Each number is 128 + 32 x the weight over its row's rms, rounded and kept within 0 to 255. Layers, rows and columns count from 0. Numbers have three digits each. The size before them is the row's rms in percent of the matrix's.

# o: layer 6 attention output (transposed), 256x224, rms 0.107, rows 2-22,66-86, columns 0-223
# v: layer 6 attention value, 128x224, rms 0.124, rows 3-22, columns 0-223
o2 093:106121145097161103150098126085043118127120114134079137138155169144097122143147153125157120158156154137110139116161082138181125122110138128076200110110151102158162070155135164057134119125145085122136128087153098137139126111105154100137154153136126115183138093146142114150146124154105053139158129115125139176218100115161142171120120132238148195158120125130183148105142174148098137139125075121076087082132128086170088166150059164138132211178119143082127119103174111116119109148146161144131140202115077118132123132135184116161144177140145113140153166103085137165128153203097178156190157098044156113117106158114117095081103156163123180092171087082132107111148104154117152090173
o66 114:090118152165116143101155107209176111108186142141081137079075101139178169089146147093088137122123148121145113168083142121075126099129103104136102139117129139157138175121159092157140125104152188120154149167118165129132172139106095151124112106084122108126133153125095172112079153084144187106148189151112089137073140113109154112107110172025174082132109122083104096152097104119167161184142129058156117134109118177072146146187164113161113102108166124151104103141110126112156099126092125149147155086151149159144170159143029102130108122116099160088073112120154200110183120083141138118135057118207102164120159067169131148169134115103152149135089142163148210110101088145119121186114
v3 104:152089096072154076109110124104120129133099113128148133107118084127067143135103126149140107140114137141139111137122159133129081112119048104112105110151083185147107161132079065098118121167188177068131126149143077113083099146150134081123072139177131099163169136078162150100148133133137172082106151129120148115147159077085118135143151095131116117113098167073121125176189141184185112179141137084174127114164109169187104122117095150153144132244158159078183130131100094168193133149089081145137152152174133129145104107145136081101097067121129158189120127191165128178065155113123206145145137147090133088122128134095182101158137153090189144146088142146116100117081136058115130121136
o3 098:163099105141138121159094133121103117153176156128143133124087213169175118099117123189074116097144157123078137099160127131112171136156107170117165080114164092148154081127127119130142145116084138127146129133111148135184086171081121143119181126088142098112106049152105086112102124140113133147177057076122169171084119218147123132137099134169167147094156053120082126168121132100129145176107115188137076159115150109098189151124190096124138097101116129104045127111099138094095097093173151140139162109045149118107121164173090124114126139160092080076170104098135138146145078171125087112087135140246099174129146139144081140136103092147122091107100093100141171148114145102122132172121
o67 109:046168159131130117100200113212157139111060107086116092140189118071143110165171094073102095103102099134165093117131076175151138168105115103132087129118086096082128192140128130110143163109113144191151089131132162076080229150141097152121118047149071116107099164114159141158063148116115115135097112160162097145111143093110161130095166116128108146157095175167121118097111117077134096102125155079113179105122125103143146060167087082123115145169103136116158121109187118146135151145104119082115109099161116127120148075067144126165125144089162210130132140170146146102145145129152163163137098147084163162181092127172161109118116128099141129165142107152094134155185140156189128109099
v4 098:171150154144097108092184042091136152168099150139122155129144093095102152110176101129102134152116114148148152124152147199116114144160134097189191101159109101132150058156092176100130112110143164140106114129126094102138168125122143135128139101093142113134151162119113180149166130079152079140181113115169142093109093106136148130106174101131104098148182099124084141132154138098126108180183084137117079139164177079152118187173164124161105167119118049149165112129107144061152122174120097162169098110073125169048148165107132090175094117121176053173129144075117111173134131190115115179092062147111178142091161110035145133127135085148121140139082124111149172159096115084152161132108
o4 095:092067114136126107138141158123098152109167103144124087123141150151197076096117153172055116105121157104110100082140170076180083089160086184064098122085115123112130207111121058103182154098132112129069156156154171105149106128155117139127137095158181095154144103170101099114088146176120131111095131094124150094107168089113151153146173124123124145148123109171197087136123111189106199094121152103146154101068120195088144119137130088135202074118154166110120140072107146135118139096146157136073137131144147110139128119138124142112134110179126164082180141149130174091089149088106079075135222114115131113199111177219145143129084124104153091110123139103118115114155108142110083135119
o68 110:100146132132140133157085131143168134175145129114111123152103129106121134204163139058213129131176102151134143208169097141076141169116165118128111148142064157153120051116098140171064113149145142087171115062111108157076103120134096143130117183048088152046101157102176156111150114086176117145125122104085184164135084129163080141099131142177184121103182098090100168113143145103090111120112130109108122108131134090105120127124144140174070153138141068134120121193158160145166136153130117140152115103139085142107097158157153104088164110134113105158126087138140079131164130151091224110108099142106127168116147080077134125129188145150132181130144154140110046130123156081131193098142
v5 101:121109113096082066182153157134063073078065191159077161139174126148123122080149163099125066079162147111133117147155137138160141118099139113121135112138157087069158079070092062106135138152146158139181103094132123126134054073165101141152115138098119135150107124164126107121158167135214074081134169184122132100093174131123119140172146107111053110105098115157127063113122174138142072139143158112074103111162114101160139147122142129133165185166116162109147230121095106135122170151118126172066126083164087154098163140117131138090138147150095131118077103072173188128160053135139093165126145117137122125156122115109071107174168169146141143121144128125157105137128093169136144155135
o5 082:078095115121170136169098082122159164123212065168102096071128127131117140134128126115164130146158101138107098108126121125117102156142138156068138172149111139160090168156111134133128121101123098135075178173172144116088155168143135141102157084141048106142110092087127158133092093164089125201121103208139137150171076126118121119096090127137226115133188084103124181085184118068139152151133073190116105127151186151083116155137143176133102059120107079211099067147149051182118146105161201146156152151097129142147083134092113142126139076128132129129107171181121113126100133092128114111146105115114107121092147083144129141152100077074150113121117126154127156089109126113153095091098
o69 111:191152093139130103079107157139048102132102159116151144194102158078132118090128074140112132138156168146124145146112209118144173132130126104162106084132123195089147123058150161161153120098105138112156065108064124098138126091124165164150159128127186117129173138148152109130175137119152135083118141069109157167122123132151172165144172142076136134117099189153142123147077184154112096139069143097107125115108048180116135118114140093093136156074171138080167120070151156076111134177099048100152131120118098098170180137133117100075112166109171142117170174103136160134130191168135107150138196092094145106150087200089129149099124161166111155158080121104117122140163081144079135124155
v6 099:103114140044060174149144127100142145081102170136162112078156137132185112140095146142104132157169147120143117127074092113093147158107103148112121090149137167127106121167139069095139109193124135105064189105113132170113132173144127136129126132166158169139097180123104116087070140095067143105115124116145163163092125107088150151112119116124085103094139163088075116104121082161089085151170116157131122091126125146161140083175156213065101058106149183136122117140123170132108179122104066104127127142204103082160101140145145204163138121165134143178091177096112146122079157138172118141130130111163103139152103178169148096089165175072195118108178099105109082070103089130169156108144
o6 093:152104106188166152051106143163135169119169091119123145177125141138108133090152119161149144174113103144128132156142150136087118180136107182165119150076130159142138121177127194154120142072155126120149155147069108134066105183132131091144081107120107059137182126073148129147167099181193118139132113114061110150169070212132096108106105129087125155156134148117153143074174150161186110103074152107137141154133135059106104115113115071137148214154133098125129105157126117120101070151068119149136167152077139182146062129116142074082150148116118138060120150125136089152138078169077136083125137126111109134134160118086065093118129114166057129168090130115196160145116157135091119123131
o70 110:112138174117156099162112130159116091159072137118106079096158136163163115148099144148136143150125122136114095108161144081159133100139165095096109136155146083140076148095100066113176104167131109145087111111189126108156182106181128142126165157142161217158108114178108131105137155092140102150145156149154108118102187054103171171121137180196109119089098079128133128147102129102081187115151077076136126135143113149134149178169133112142129101111070198127132181123112051113110133169202145125107051085151147116143193155074114133098113086141147160154130146117124134156139208078168148156130128128073162126139095108194177195108064119109188103131168148128108114096161146121117086133096
v7 111:103111097136078154143083179146106125153106126101122120110168084089135163126112162125135108122132152154154146070123150137138104130100111124105148130137065151138108128168140109152147106133072160114118082148160056120138112063161119090196212169112114111153126160088125195151190143056165128100058079085193076121072156127133124170094120092159105103121111126204135139132161187109172144147087146115104179184168119114152135128103202134155074122162106150105167098138133120114125072135147068207123133175154153107102108120135127141111124108170073068099106131156100138170098107176191128137155083163090105133145124066139157105153078130133113160126087133158138128078123190098130167110171
o7 095:149096144118148092060134153125181107073124134166112141138148139144128115133165153196118142131131152076113143119129136089163143109129080107163078105133173105146167121085152079132142143108114103145111191127132150138167166183099111195102073107098153221106139054136094060105130133126159189181174107145171119113172102184114063076136149132131193177141137124119143131131120094151171110083190160170125132142127189093139098130099089090122149160146109114175132164131119129180099160090128199086127134106151131130114152129113075140192130176150169145130143128060167082105045084106054161131089127128138141130113151153084077169139112113141167083128139163135147099159116097146092086135151
o71 123:142114141155109186159170091130082118197108132092143147110136142111124088123100122068138114152111115146113145189128111171165144133131139110111168147151119107126117138147159135135113136162180141103156096124090114106142069111111107090120135112189128047096060211051146133130126156124084092072103089115058161170135134085092189172124077136138116029129104145105119085137103106126136138129060104143158145159115097171134138120133118161132117125086104105064133111112142161087170127108139133159139121107097149149163136153139145097134101100091108141110093142171094183171191151125150125167131110100133163120156181117180209072147179158102101198163092048096103169147154171110124183155090
v8 101:133089149193169197144140084068115120172157105177092090126093144120131127072192136092112173117119109101086115127141094091135143157142096191127115124161104146121142199101136118148151126103172138104103143114114056127110127112065148124107140123098158168143120070100150129096173126083141150150119127067153105119129078076130115203203118135105108140116177183124126129107101190132170124167072171151114185169149146147122097194119067153100122124188143140134128146154195159174092124087096133141087106098067106112127139140114111118161128167174176092106158130083119091096139135115103163192177123067127159181117165126157091091156056123148116115168133120099097166149157099148158087166116
o8 095:130184112123150095095136139139100152144114171117150137147138140147132152219108094198108134164098158152140026105104117121119176098131114136125152125097128058128097116165116141148114136133151146138134116112128140116116156126254136147169122136158097131139145129143094141189054122146142119154171125187139134149089136125131127053081171201172093129171074072151115094143149110182133085096151096109101131152098118106111136052143166097185125074041179080092122103104148118083159108204163128119172126138118113136160121093112144109150099145112140112101122156129174166169121104108103138112101091117110079098155090127164123173163167151096097120131118108110119149146188194138113201097116
o72 110:178123178136049132131111147080137119050142105158092137140071082121191143104183137132195111086135157156088179129132083106107117159168156136138159100161106164131102074100127127149155135130089125139106101091126121107125080149054188116088117141081109120099138115149123145104197116125062156126162103109098189080168151121182154188121080072095156159131158189097177156090151067093095197104136167130162122155113094183111147163118126138109164160138059172095109095120130076112121138087129107129106140111145149124106132134180213176118128101123133176122153161144128137081157126147155092150132140148162109175082144148084173096135129129163145155112118125141099197096091109121131073159145
v9 106:161122102137142131105119134105123125126143121055129113117131157117131117102084161135160129155173132126202116115072138151101130126125174084185134088125136132111132159135114141123078131107144169136189068176142196108063095118148159118121128066125108130159130122116106168102156136118149136131147119205103085182108160142135106144124120106121125068161114089198094078167128137110126143155083139161186152104070186148088138121108135077127161132094158114084167134141153157159133112135024113133120092157177105128135106106119147142168134154107057124189046133085202157181231111115131088133115130142144121087071170128118177159131164132162098128127144140108190091073162081119189131094151
o9 095:144147200131133116204156100181084131083172142176154159162139148145119138143152116151083115132078095116098143148172114089152131146170105167103155121134140177129164121134135152128155148172088095125104157092163128142187123086144118152129108244126144141156187153135063115141176089150101107081130152093131168070121113131104135119122152100134145165102154149079161131135137105163132104116142074145130089120169130083132156118150171156107102122182054147199108149096089157124167151124191150155108129084137137094098139118145194160112086071156166085132151170131070157113070123208145194057192179092098080160100123124128138108160125112108149133147111110166164135179092136135088124142109
o73 111:114169083103156131071139132095145141202139107125120162091159104155134135158077103142179105145106140162172065124068182147104127180113094133168095123133074097170097128143116142111143153111177139088078124134123122206119150176122168148155127047141075114152129153106148108164065170107162098131084117093112114115144090169149149119171133135131093147167131135152101155096150160116080151150178142068155171189112137208119036153083136143150138087099185131112145144165113143133120092223084160122174127126068101189162150147143152083058195143154155178094094129152135119156105117078135118158099124107153163123151165136125126154101149131109142170133081130123106134074132103169111134110149
v10 103:164107105109133116150148136141128131101109158083146189172101109160105113080117147132135139092106154154132071181076153126146122188161109149094168188079101174077158121026091102186168100096127142186128148094117154112090141219135117129110096153151124145082150136144119089146122134149058077149157192160108144147145156143142092176150135127122087170096136099130115109140105146092105128187131099154070066105158134086109179078136078077095154129143141143117134165084150144191087149166114156118059123075170131074151072131183141131153126126104126094168079174102104133174190125108148127118109168130148141048135124075110164133121133062110176163128103127109107130125105093120114143157130
o10 094:132152156134081153095124092168090101149125119142110058072171118111136130148148151081112138202077073127132135101113082113159107065135175102137130054108130062204088180193193152102103152146118122101114146120152146177124119121084153133131107112060075127185164113078125182146142111072153133119135165132110141113120152098185121101129112100112129058192135149147093092100163095130147122064148129133197162132122086136113087179132157165158117125157100152111115128150159108070146077128102101165129132114123145152128152165126218150118088130130074159116125181132078118144129128128096090174117125131136099139085102127144080110155093186191123140103175135141157155046137135137118061101140
o74 109:110118108129129109104149142129121155155118135097095188114142139088108129110129094163167080121168156109181105118100155111098138108182079176099131165161142191096144087111103138146146118108132124116120077118119094082109150101166167124151152160144199166119039132164129099102093128184104119124147115162151142127085102131096192138073197114100105172085114108113146165108021123096116125106184072124071098099121111099197123081098088113144099083104121131158098138106114116165147138176127103069198114175148087163154137079168214106106157185116200139094102127103206154126124153139149181079180144121101139130157146144095124144131119059092125130128159098105114123149134127132092162140086
v11 102:105091083128155105174075128087182130201166104074096118175065162063160102154164123123094151096078130159110065181098120137109111107147114095156128039142076110060161122105174164172157134142156186139169096136124109119079156141131130144147117136085144164148132093127114164155113153118111111147095124135090124076172132057138123126143156102131165172129165179100139152116143113062152087120197115183172114189147126060134093124135126168153165165134138152133103143085152096094107161079115116143109151109154060159103150110155108115135151155142064081128118119095159164159095098139143158164161128112084098142157171156093165078170098132172094167067078095159151106136117151093130127126158
o11 092:199123175164106098163105118140091166120094116128111131117205097158115135102061137121175124127113127122165167119145127101180126197135160194088091205144142161144145106144137104106165099077152114101055127101120131080149105105109134064070172149100165138143121151148078084166140104126160122145126155144171144152107078149098136086133152164117084111141105100146168078108190116173141152118128119098071165118160068159140133132124117145105083075106083169107145147186152168133179047164078105141161096115095178152141104140111114170103117112126115129138109170149123062143127108101113143119156154140160129044130125113157081143095114115106194089142181227096150103131123110174118088121105
o75 113:097101142140164137095165146151135097098174136186106120111085138134160136152182118122114129095162080120144083090098156125058126085135089079131159147116129116165086150134153143139101133188101114157143098153101079206088154116107103107168094104149054117111215122120157153157154171138104117108136063134060149080121146135150091163094144104121199133146117098134067171111094142121114128122143119169154158134079191106093099100106125091136139153202147065216087045099139134143100208148155175126112161123128127114115165137139231115115150094084154141174136120103149125118117144157087114137136106125105138171121138125106170105140150127116073128120094082139083163081110122130103207145127
v12 109:119098137153096073117147107168132119148068105189125196068108095100117115121122160066115110116144172204105110136171200144134109149171186152114100132157170119084145171101094107122150119107124096108147137132060105156110112089130122150172204120126146069118113054153201141142164152111126113157079129141132095179124155068132092107126149165143134120106126106158115101090116092141162072093124114138173167122131090123077180155140132116152122116154102126113170096116068179093118131139172108135070156120104125161110076181005181152113147142121132103131125145128143168070138068117163067140132146092153121172146173116100108120162119097180146136088133173101103142173115106132154172156158
o12 090:112147123078142114177141110058081140163136126113173095120135117178177113118149131174110124152126074112148094113105108097136067115106105129143130141133100137182035190093101159111175141158143119084094138105133148088138199160151108081112156130162100186089164131129109116123138112159157124104155128131109118050152125141122117166154143150168113146126128097104123182126115110112045143164151131196094085082100145146197074138129150125127127160122077129124127130131081077117158152128097130158165114201135141099150121094142082113161073071124143133158092081078088107139138179167113122108145055217123133106140128134121126139079081127091070109151165112167055166098141207125129122081075
o76 123:145086178185165134122086165164132099072100153124113121218108178085125144099113152149132144127123172123104197112139139108123183121133114119080126145123134087131139060159155131156085135086089130189153131124129107192098046109128189158157089164145172091147085170085157127135112073106129135105138137130096075226166094137128174108064097132072140107172096164140162127054161163131179083108102124106150126134124092135087159087148123130111129146100145096140110168138146143116126111147157166119151160101112121136118219144133162120116159175135064085070186144164132115143078161099102141190116152077131090138115134127139108124128176124158178111148100109116167108111145052139114168111152
v13 110:176125150059151104144143112139084164080072156194085151131129189121161125089152171123099160126110136202107024074110114127115176161091090138116148149081083113171104133131148109157074074081163196107145093114099130126120141091170187156130089123121157153094069053111157116141167131093116115135092102162141083138047134120112127134149170139108101125128094122155144159114101150062156113125133100171179114108101130157115138177193153191167108100098160135109115176107165135110105144139153122181108119110132106130143122162135151172110153127149072137150130114088115029143111175120136185192138080080149137172078130110136093123126109155135165161149155159106171128131166119163129133108122
o13 101:082090100125152149077142119112150063129179154115102139098121031152121127191155148184152076106166084063139175190131090113156098127150180169161086093177146121141107120080054146113161155184129104145099068145128162177108065158107125109132140125147112088148213163138110183165135118132092137126143157095138182113120152148151125147091154124139107157113145135191107095084142115142109158091164113110117145153179158115129149123042104158076126148168132130109111103158118122143127113116107189129147130114115107093117133101123183062130152072109120079161106162126129193157098132153161069077127210173118139076153134165148104119102089083118148096099135084100099161157094146118107137152122
o77 114:165144181153077165085118174135120133083158084105075096138088185118081143110111099053190143155071170163145088067094172138106145135112156102117181130126155139071144116155153108102142144123098151126096143113134112120127159115150162137153122142084141159141112100112121150074156141174178143124162165135110124158143173078132161135108095134095146131145102141096134149125109112132163104164079166116128148116106078135066098138164144112197154132062102111175159154110172141101208155170136048100140132109161207141102132172143255183095100147132171128118146118132083133106166141084099128123132104068089092120127106102095161122134177162141060140125154126158162146099089170179127105138120
v14 104:155117132139112174117161165091147108111070102156115182193140142125120134104126130082152138142153142123111220132070147151086150127178171115084113124169127145219147139150128134083141158132160119166119138201150177135145087119126138079091171075106074129129104076124083110143108117168160110150122143161175102095101121117199129162099141172143076117146192098144124173119049116141072163081090138081137073129168130118113115079110103119153168124104151085170127125121124166131156085108083096180135123180152128084141146153111117083068133129132178115133126169125138194120204145166092155143077147125177118115112113117086106097106140190149097111169118143137125158102102164109180113037126
o14 094:095153087148136086127104101149099124088139120087119140086103102094108141125154117175081124077085104148146092117212130145188103145064128081111093151047150092106055161138103131151126148150137127129147123162156116103188151136179138171111104176148165133123162178140152127112104122140091151073186155128155147140131134086147149137129151039101117122158157131121147053155159198101195129163115164185047166147082098119150156103166164061084072168151142131099085131118114156208132142116140167070141141115087143122090129119150155185175135148160136145158128118122099098137085145201143149118143112111091121175138061131138157114124112099147132128098196071118132121167092140150144107110113
o78 120:146149110103152132107157149122142167152110157134166090141165161167094113125112126082111109163187141105101172134110144084119180127185102206165117132186106173169214078123130139160101119108078115179157131129079124130082146099124139127139129136099153157154055116144163078156151074122114121166085146141093096163152129181124125107139108176135154183080102143134126150130156093128058116114171112115166104138119185185112073170081138159155181058136104119126182098139213057067095092132131106196130079125121138177182112114107130134124166069072085093143133126125175101124176104083120125156140127168176126087134130137105097142132114178119117153121127193122153131105102141139109164142189
v15 097:101124115172134184169159112179115119104105128170108136098091145092163099141150087122122164171086176160126161105128124109169081155105121148171130156075076154152135042145157167213155137110204133147123122189093173093119081161179142154090130160083167182141100090126160189141120110118090087140128134093101137124148125087169176155151147095116124104144062103179126120120133156123130142149165134134123140170133155094153141196097110094112058105105121164149119127100143117152074130073116148131075147123076115167130156113088147144129186164186081063181083112164085138133143158109162109137108079132087109135121153118099173116109167101114083168165109109157114184137092145183147056121176
o15 094:075143177171109073071092119128170138134125154135100128146118130182104176077128134163172126101107116081124136129145123088080181114175126124105194083183173090151109176092116110094120106115101142124111144050107116108109181098078165093155131120115108109064140142125110123113159101160099183141139142120152115096064158067139087115158162168132090161175155127182120089077165093093124118128143166110139069083135081148132170171145152188145186149091115066076130106120105150137159163199125142121169123124141124092116158126207173129147138103081202153075105103094113143176091114157116117116159129089151117110135104168151061140137091116120164066068158134105129142096119097133128130153072
o79 102:181109125097106212129145162093053126096154085118149162148136088086141060132083119079078108169143073147139137135129126151147118147119117104141077197078104090157103106165173139146159146158131128076166088147157126136107107123166131081137149135150106176140114119164109132112090172154215084093126146142136127171175123208169151141082115081110136104108131115082081191137129123133126133137143048156130180104090184130096161106133102117100099134091158220149115104152160098117124110116176074160075108179146118131101086138123208144087112092180054096178118137114130126099136130123111138154102156136116105153162132125093171093127116155137101153161080072117132078129119116106098130067128
v16 104:149118146127104132111128157196126134179153133136163095158161125189129052117073111112105119137144138161089135078131102094140145128112148149099116095120085188091106137130183176139143136219172105096111095128090145092118113099180141183114103149153140097111093173114131142159148133107138065125129116123158133144115164188147146149162117124114164156098151155112131000114128095111150145173138100168171123128101127123158165109191107145108124149128107114114162153123096120118068067166101162164110121101136116083152094119114119080129113150143075130130192175130157136176120117166030037109158100132111117194173153103138163115109124137089135121095149127132115106071095076173146219137083
o16 095:112122075116207147103110129177145177079150094138068142112150140113156181131142136048150090125147118082161076131099159126092152143196134097101143175138133156150168088135060087092156100069133112085124151122096119148086143147146148112117130129060119128152177067212071167112096135112157186056146139130131125090141074086093085161118204110126125118119136070139099229108095118143109104119144113086129132136146091121117106155096147097139145094176149131138102093219155115140168180151150106125143103184152171158075156137162185113122120117143164118077099153117072134116109151089185177117171100116116147070107103155109120174118130107106112119162148135104109122120125153148113112131105
o80 114:129147195105105088135118116108089110223112165145150123130059116120085155180117175184116154164047138131116123140120087145152051130112086115164130107106149105097070149099158114112096154126138154136100119128188175090138136077102127117145123128162152147156131177077175135138135125118102120214113147181119122117112131112158169144148078196115116103177073154157128115149090176107110175074134162136096150138119164134114122128134145112144119162122094096122123087105097144114124065128050141125138126040100082074125111158122175087112116109127128120136130131124145144129097139186070142152090255113127101149136094099153132127116150136136158135050136076150141160174150112102130134118140
v17 112:118048116115085122130078110088138136085162188124122152098184116121163109163138154143093082110062146103126136137100124149136104116144136088158098092125090116081148161093183122155164100136138050106137180122121114076155145139106053122169158150078130115110119090115139211109117092161158110089101163109112105149108114139080146133139188096154178112182077089160101158100130091109133183113127119174115168144113081100161174155132116093144133141146164168103131153097146121099134190179098089169121090094133099197179133080115131113125114117120097172147134205198157092147134162067145099099144093120106191153169146124164143143179163114193113129158143122076138116128075130127126213130153
o17 094:179214120160127137124111130127153129190119039116161057106099130139168124136152086105141123151162125099053105090149167125110115147131092146098138134152152131103127130174067122092156123066092143170154086151087126188117121089177179122105075115153111183114135139145125049116207128135142124136106125175148185090168171150166112111082117135146102130081188172083132136136136137081092105172154092134119122115142138130085125108100148195050157050108078135145130100093096110153084077126134133118128126133087114133102128116136151172124092146098091111159135073076068198157141093142154112180117149163127091121102119089108092147101111201108154138060114125174102124116136127134108110165136
o81 124:112105126106143142143174127142072133075130154169141165160141089091057130122072167151100102138098144182208109114150132127138118097118172114122106141149098106154122123071184134154066126172191119095088171130134114112132137144142133130164158182125143088158150086117141171174066120085084094134134114127097128116103097113123115116157141113103097098159079080149128073132167103149173165068129170113140095130118107144117120111151096102172153200122161082126133103112156132099146192102115145107121101146146157099113086157168130107155117137120194107122145193154203071106075147157072145067104066090129145099182101130106205112137156036129123154161118058128139104099162080121077127078134
v18 101:162075152127164110125128109102130176134133124142084092147178109125125151159183104130087089098179122130117151137125158172061058136148101138143145059134085114161083093116105078074216137071142183167093156086074064118156179173157150138111124124129138103146132137156199185163167111234114135119095162125136132130088129116152135099112118087144097192129115150153141087131122070130121128113096168135099130106174073140126151097140086141115133136101093146094099151117104114150123151160169120146121089117095103114193101157104101108149131159104124102139128159143020155073120148089114149101139089105102136106178074138153150080145157141115164065101161109178158117196123144152165100164135
o18 096:104149135114102102133134106139120166187148083101144163169104137164154162114107098118132103141081136140197083128079138096144145128170182149125103139109165128144107118080154150172090119160106136136148116147170169172088091125098144132133133103151119158137100156090092088116101121021163084129113150130127143096206125170156097191137169135122175110206173101090102120103130113077143138094156103082137163158078179147152091173095173101087139104141175091154158087127137147151091090139129165151135128116121132154120150138170122135091118113184166169133103078120168130103094045181143091104069166162206141165119134123165083164131122154119151183137138139064045160096120081142071134115180
o82 107:112114114102109151114122133158143142077130196171148119062114151143108115092179139128131152118153117151054192168169104131139116126074067146146168120140092160118160190170136101124177129106149108106112160131134124100169122142119138104145138161038130099113178103176123127115135108190122120150159139147100119117081096089093213092130146150158095128052069107120145111127169137148107097129117127186099092104192101115106125131199109171168093173161107137152122155121139107123163146147156145091126130152179135082118137088102141089186206116067074127083183145121120112156111185082146156140186136093054128103134091171092172107107147069144093110134158102179169111090134117111170172159128
v19 093:122188109145160136123143148160148081157128121180144117144180187176148121143139160151113100102164126148133134191116157135083193105118169075147121132092174149123133135161134107113137074159190097116120071152147165199181133157135154178094130139167077100184149136097055089123137201159061120131124105099148093149130177113118144136113116128112116118117146119128184073176079175147072119162154114152115143114109104167092109102101095145122107134127097125162108161147108111187176100118106081150144101133187104063112060148120097085117120085163111094107128158089148085110118151150171227120091143153081102127079089136085129111137173113135093114066096098118139158138198114125170094155182
o19 093:124118094150121113142138165085149158048137066105112119144059141103127121113123087143106133144093179125159183100141111083102164144083117144090125134137136157140166163090151140095110183093153108174178156083128091107126076099104122087136145157136187145103160111157213205199106104127105112112107105138213179104106153155123118101129138109239117119094157181128108170120140110152173114160122164130143083133101208165174132139136152128103121134113155124088129117131123120105115138110155154160137101101102183118101113132174218159134123162077188135194155137142172171138158074083115094102129110101176162142189181165168157121119145138115161112125154153145161098118090098119116141099080
o83 108:154114148126084137140144105142125122198103203124147115107155146140145139113110125125122120120129126119121092113090177162126120102149081126169137173159151177119102091177127082118117085069092150099107099130111116138137185118128090128146131135108061186137125125139079039075142138120148170157187103141113134147109110102118106134159123146033165153154091113139154133168130125146056166117093154113102160177084095115181130117119119130140184124161109179125113133128133119170182110153134096149122183146108057184104162142120000121125111109138096181060115119089108106134097125150121126206137125133089086129146073133115085150156131140135111127074127172182114160141152195134116096199071
v20 110:163106113139123067076075141088162130086132099110087108123126159113185137148124175143095126097116141150160104114088120086066122147181135083143191127135075152097169125113161141118071146101071109114182115142166125155095150075109129170113075099130159133084157129110164135160132134062159075159082101097060097078100115091135093111102174160149087093132130111128132152138147129193163106138164109154116108144098108169157117146113139229140125177117099147152128124077112177119159100117169095112139104139149103111089099130098093127152143145088072089196138139138110072198128080122181151189174168133152138190176148194108139163165114153121122106192074120153096159170135101109133121112088
o20 099:097150119102127196181125099160106111125100101167182135196114081135077150130151112127094089186137117134177124132132094166174083087089096117138099132118173130139124149107080180147166135073180135125159132165155095073134102135205138105110189132114155143112085138152114125093145144132088169080136172136152136174127098182157159136153139155119129154060120170095151145136170137110063137143159120141141131157160139071193152188126136100121157114158107154122150082161116071193085119083103114185120148113091166103135101120100126141075138129124172147084104108104150158103091159124105162032082098106095130107118107094149109085115122138137203118036113120124145112105176137046172110130110
o84 123:108137096183172127106170183148120139145148147081121127073143143105140138109114084091150197073150150140088123122087181114101190149155143122144100097121090101112100167105162087155131133199096174129139154134110132189135151161096145160125086115112058116127141137095118122127108096129157146175130059156130125082130195070089067140100088102152160082228161068139104108148077102086174119124105164112151115113074142173081157101151121116133143144118119111168121155129138174100145162146147116063161109131167091215098123152153160099169136087145117142157143145134116118119155136111151126217120117152175121159127120108098171167116145145124020120193192152121130142144128152162084145131137
v21 110:150128170114134169210119121136133135101153103100152136130084127160085159160166136176104146141114179141153167176108156088148097158159135136146126183113118131197077102204147073144115175170139105079095162119168110168085127226084159131134127135117142144085098188154122186119081121178100122126099121133085108126143098113080122110101107092156123085079129166124143138088168136207143092119111104148083132100129134114139105090106105132137128055090164197118137126142089137141105161081162110120108124092156058101104152133162139144106174114075123137117083158082057094090124189126175109123210138125141109110124108165099115124154131092123121071103094176147100143106158118134133048167078
o21 098:099161092153152112131186148067130137162082135138131136168164112059168109199105162120132096103126118115122097173134096193144107142090135104085077162116128181148178177113117142103101120071138124118127104111085101094071112087116121172135114162131127126105102122091155056135172114095154088122087165142096136117146132124106076138213147173117163123177142176183126102126134125133110119160138156164132139108149137137102092134142169137075160161135117033115149091129119126084125199161127165165174112148095134126123088144116099116096082143136128065152151078142184118135138077137046140114078127144118101155155117085211109108096140196167107141109079134167176104161087119059132162071104
o85 121:117115169066112107111088117141140141122184087155137108098131124159131123069170106087115148152172094087127144056191161070110130170138117129142151098150096079088085088127132101137143124130068130155144146145142171162194168156187119072110162081154132158144159118135102157128084163186083160153154118102169144141094144105171157105057140089098079095110108059056114204132093100109121119086156083080115099126134113165155161129113112084110105105119159212134090145169136141176160078128097158111068099137162112142118181129155141124196142089168124147125127153084096162142111179134166145152181114139115150126104136118094112166182122056120145144112156116089076100075158139175132123112145
v22 109:126102102158116131118092119105104154121191168084098121133147154140115124047113195227147109107081116145136083148073091132134133170114149121123119101202149166157067107159080111139083098163111123107218118189080102135165173081153122159077115105112117081156115127113095154101170154099156130135096109129166146138136146179110110114084100156158094107138144114141123128125087105107126114116146151097119078166117118096091127179116157184059140132128173080079093173143104154126117158109101075142113165139092157105127117194061132111114105111110119108102109152181146112073139113134141157163115097190134118175109088043134146120101119118077125087099123128104054122083193187157140163151107
o22 090:113131145079131061133177106150110129130116092166162131080129126126148144157101098099093167170181164114199194097166210120184113136141126177133066064034131078142128153136168120150133112105110084122098144151225118151158101172102125119166082131128137111129122103128112049137055075193105154123103108103126145119066105086180108155148174075110116114146181116116136144097157124112111194148114115162089132106123127089159089119121109074163124152115105114197188091112166141075141094150162156119134093130147159187121173109119075134110145128156095141111130138080144102087105135144126130111109146108146183097160158148094141099124092172179097123103153164128158124093101107138148134118066
o86 115:130182111197123201158103163115161114121169183125104136102160110119159142083125111126146131128129107127079076138122125221123134128089112114129168139219130126142136099082132116069099108114150130127121137116095110130132136053104156110099161174139107168086117140119136184142179159057141103144100155095148145115176174167068150128124088134155129146114101157109103081138122115120164057094168166058101148121130134162105117151129125171150121146162157119092136166145116113166142146099099128148100120127083093053119134177127130147156117133096194134117109147155039167166122113104103124229201091135126093155119117119119103196159185104112146129121073071087172178150141154150078091121163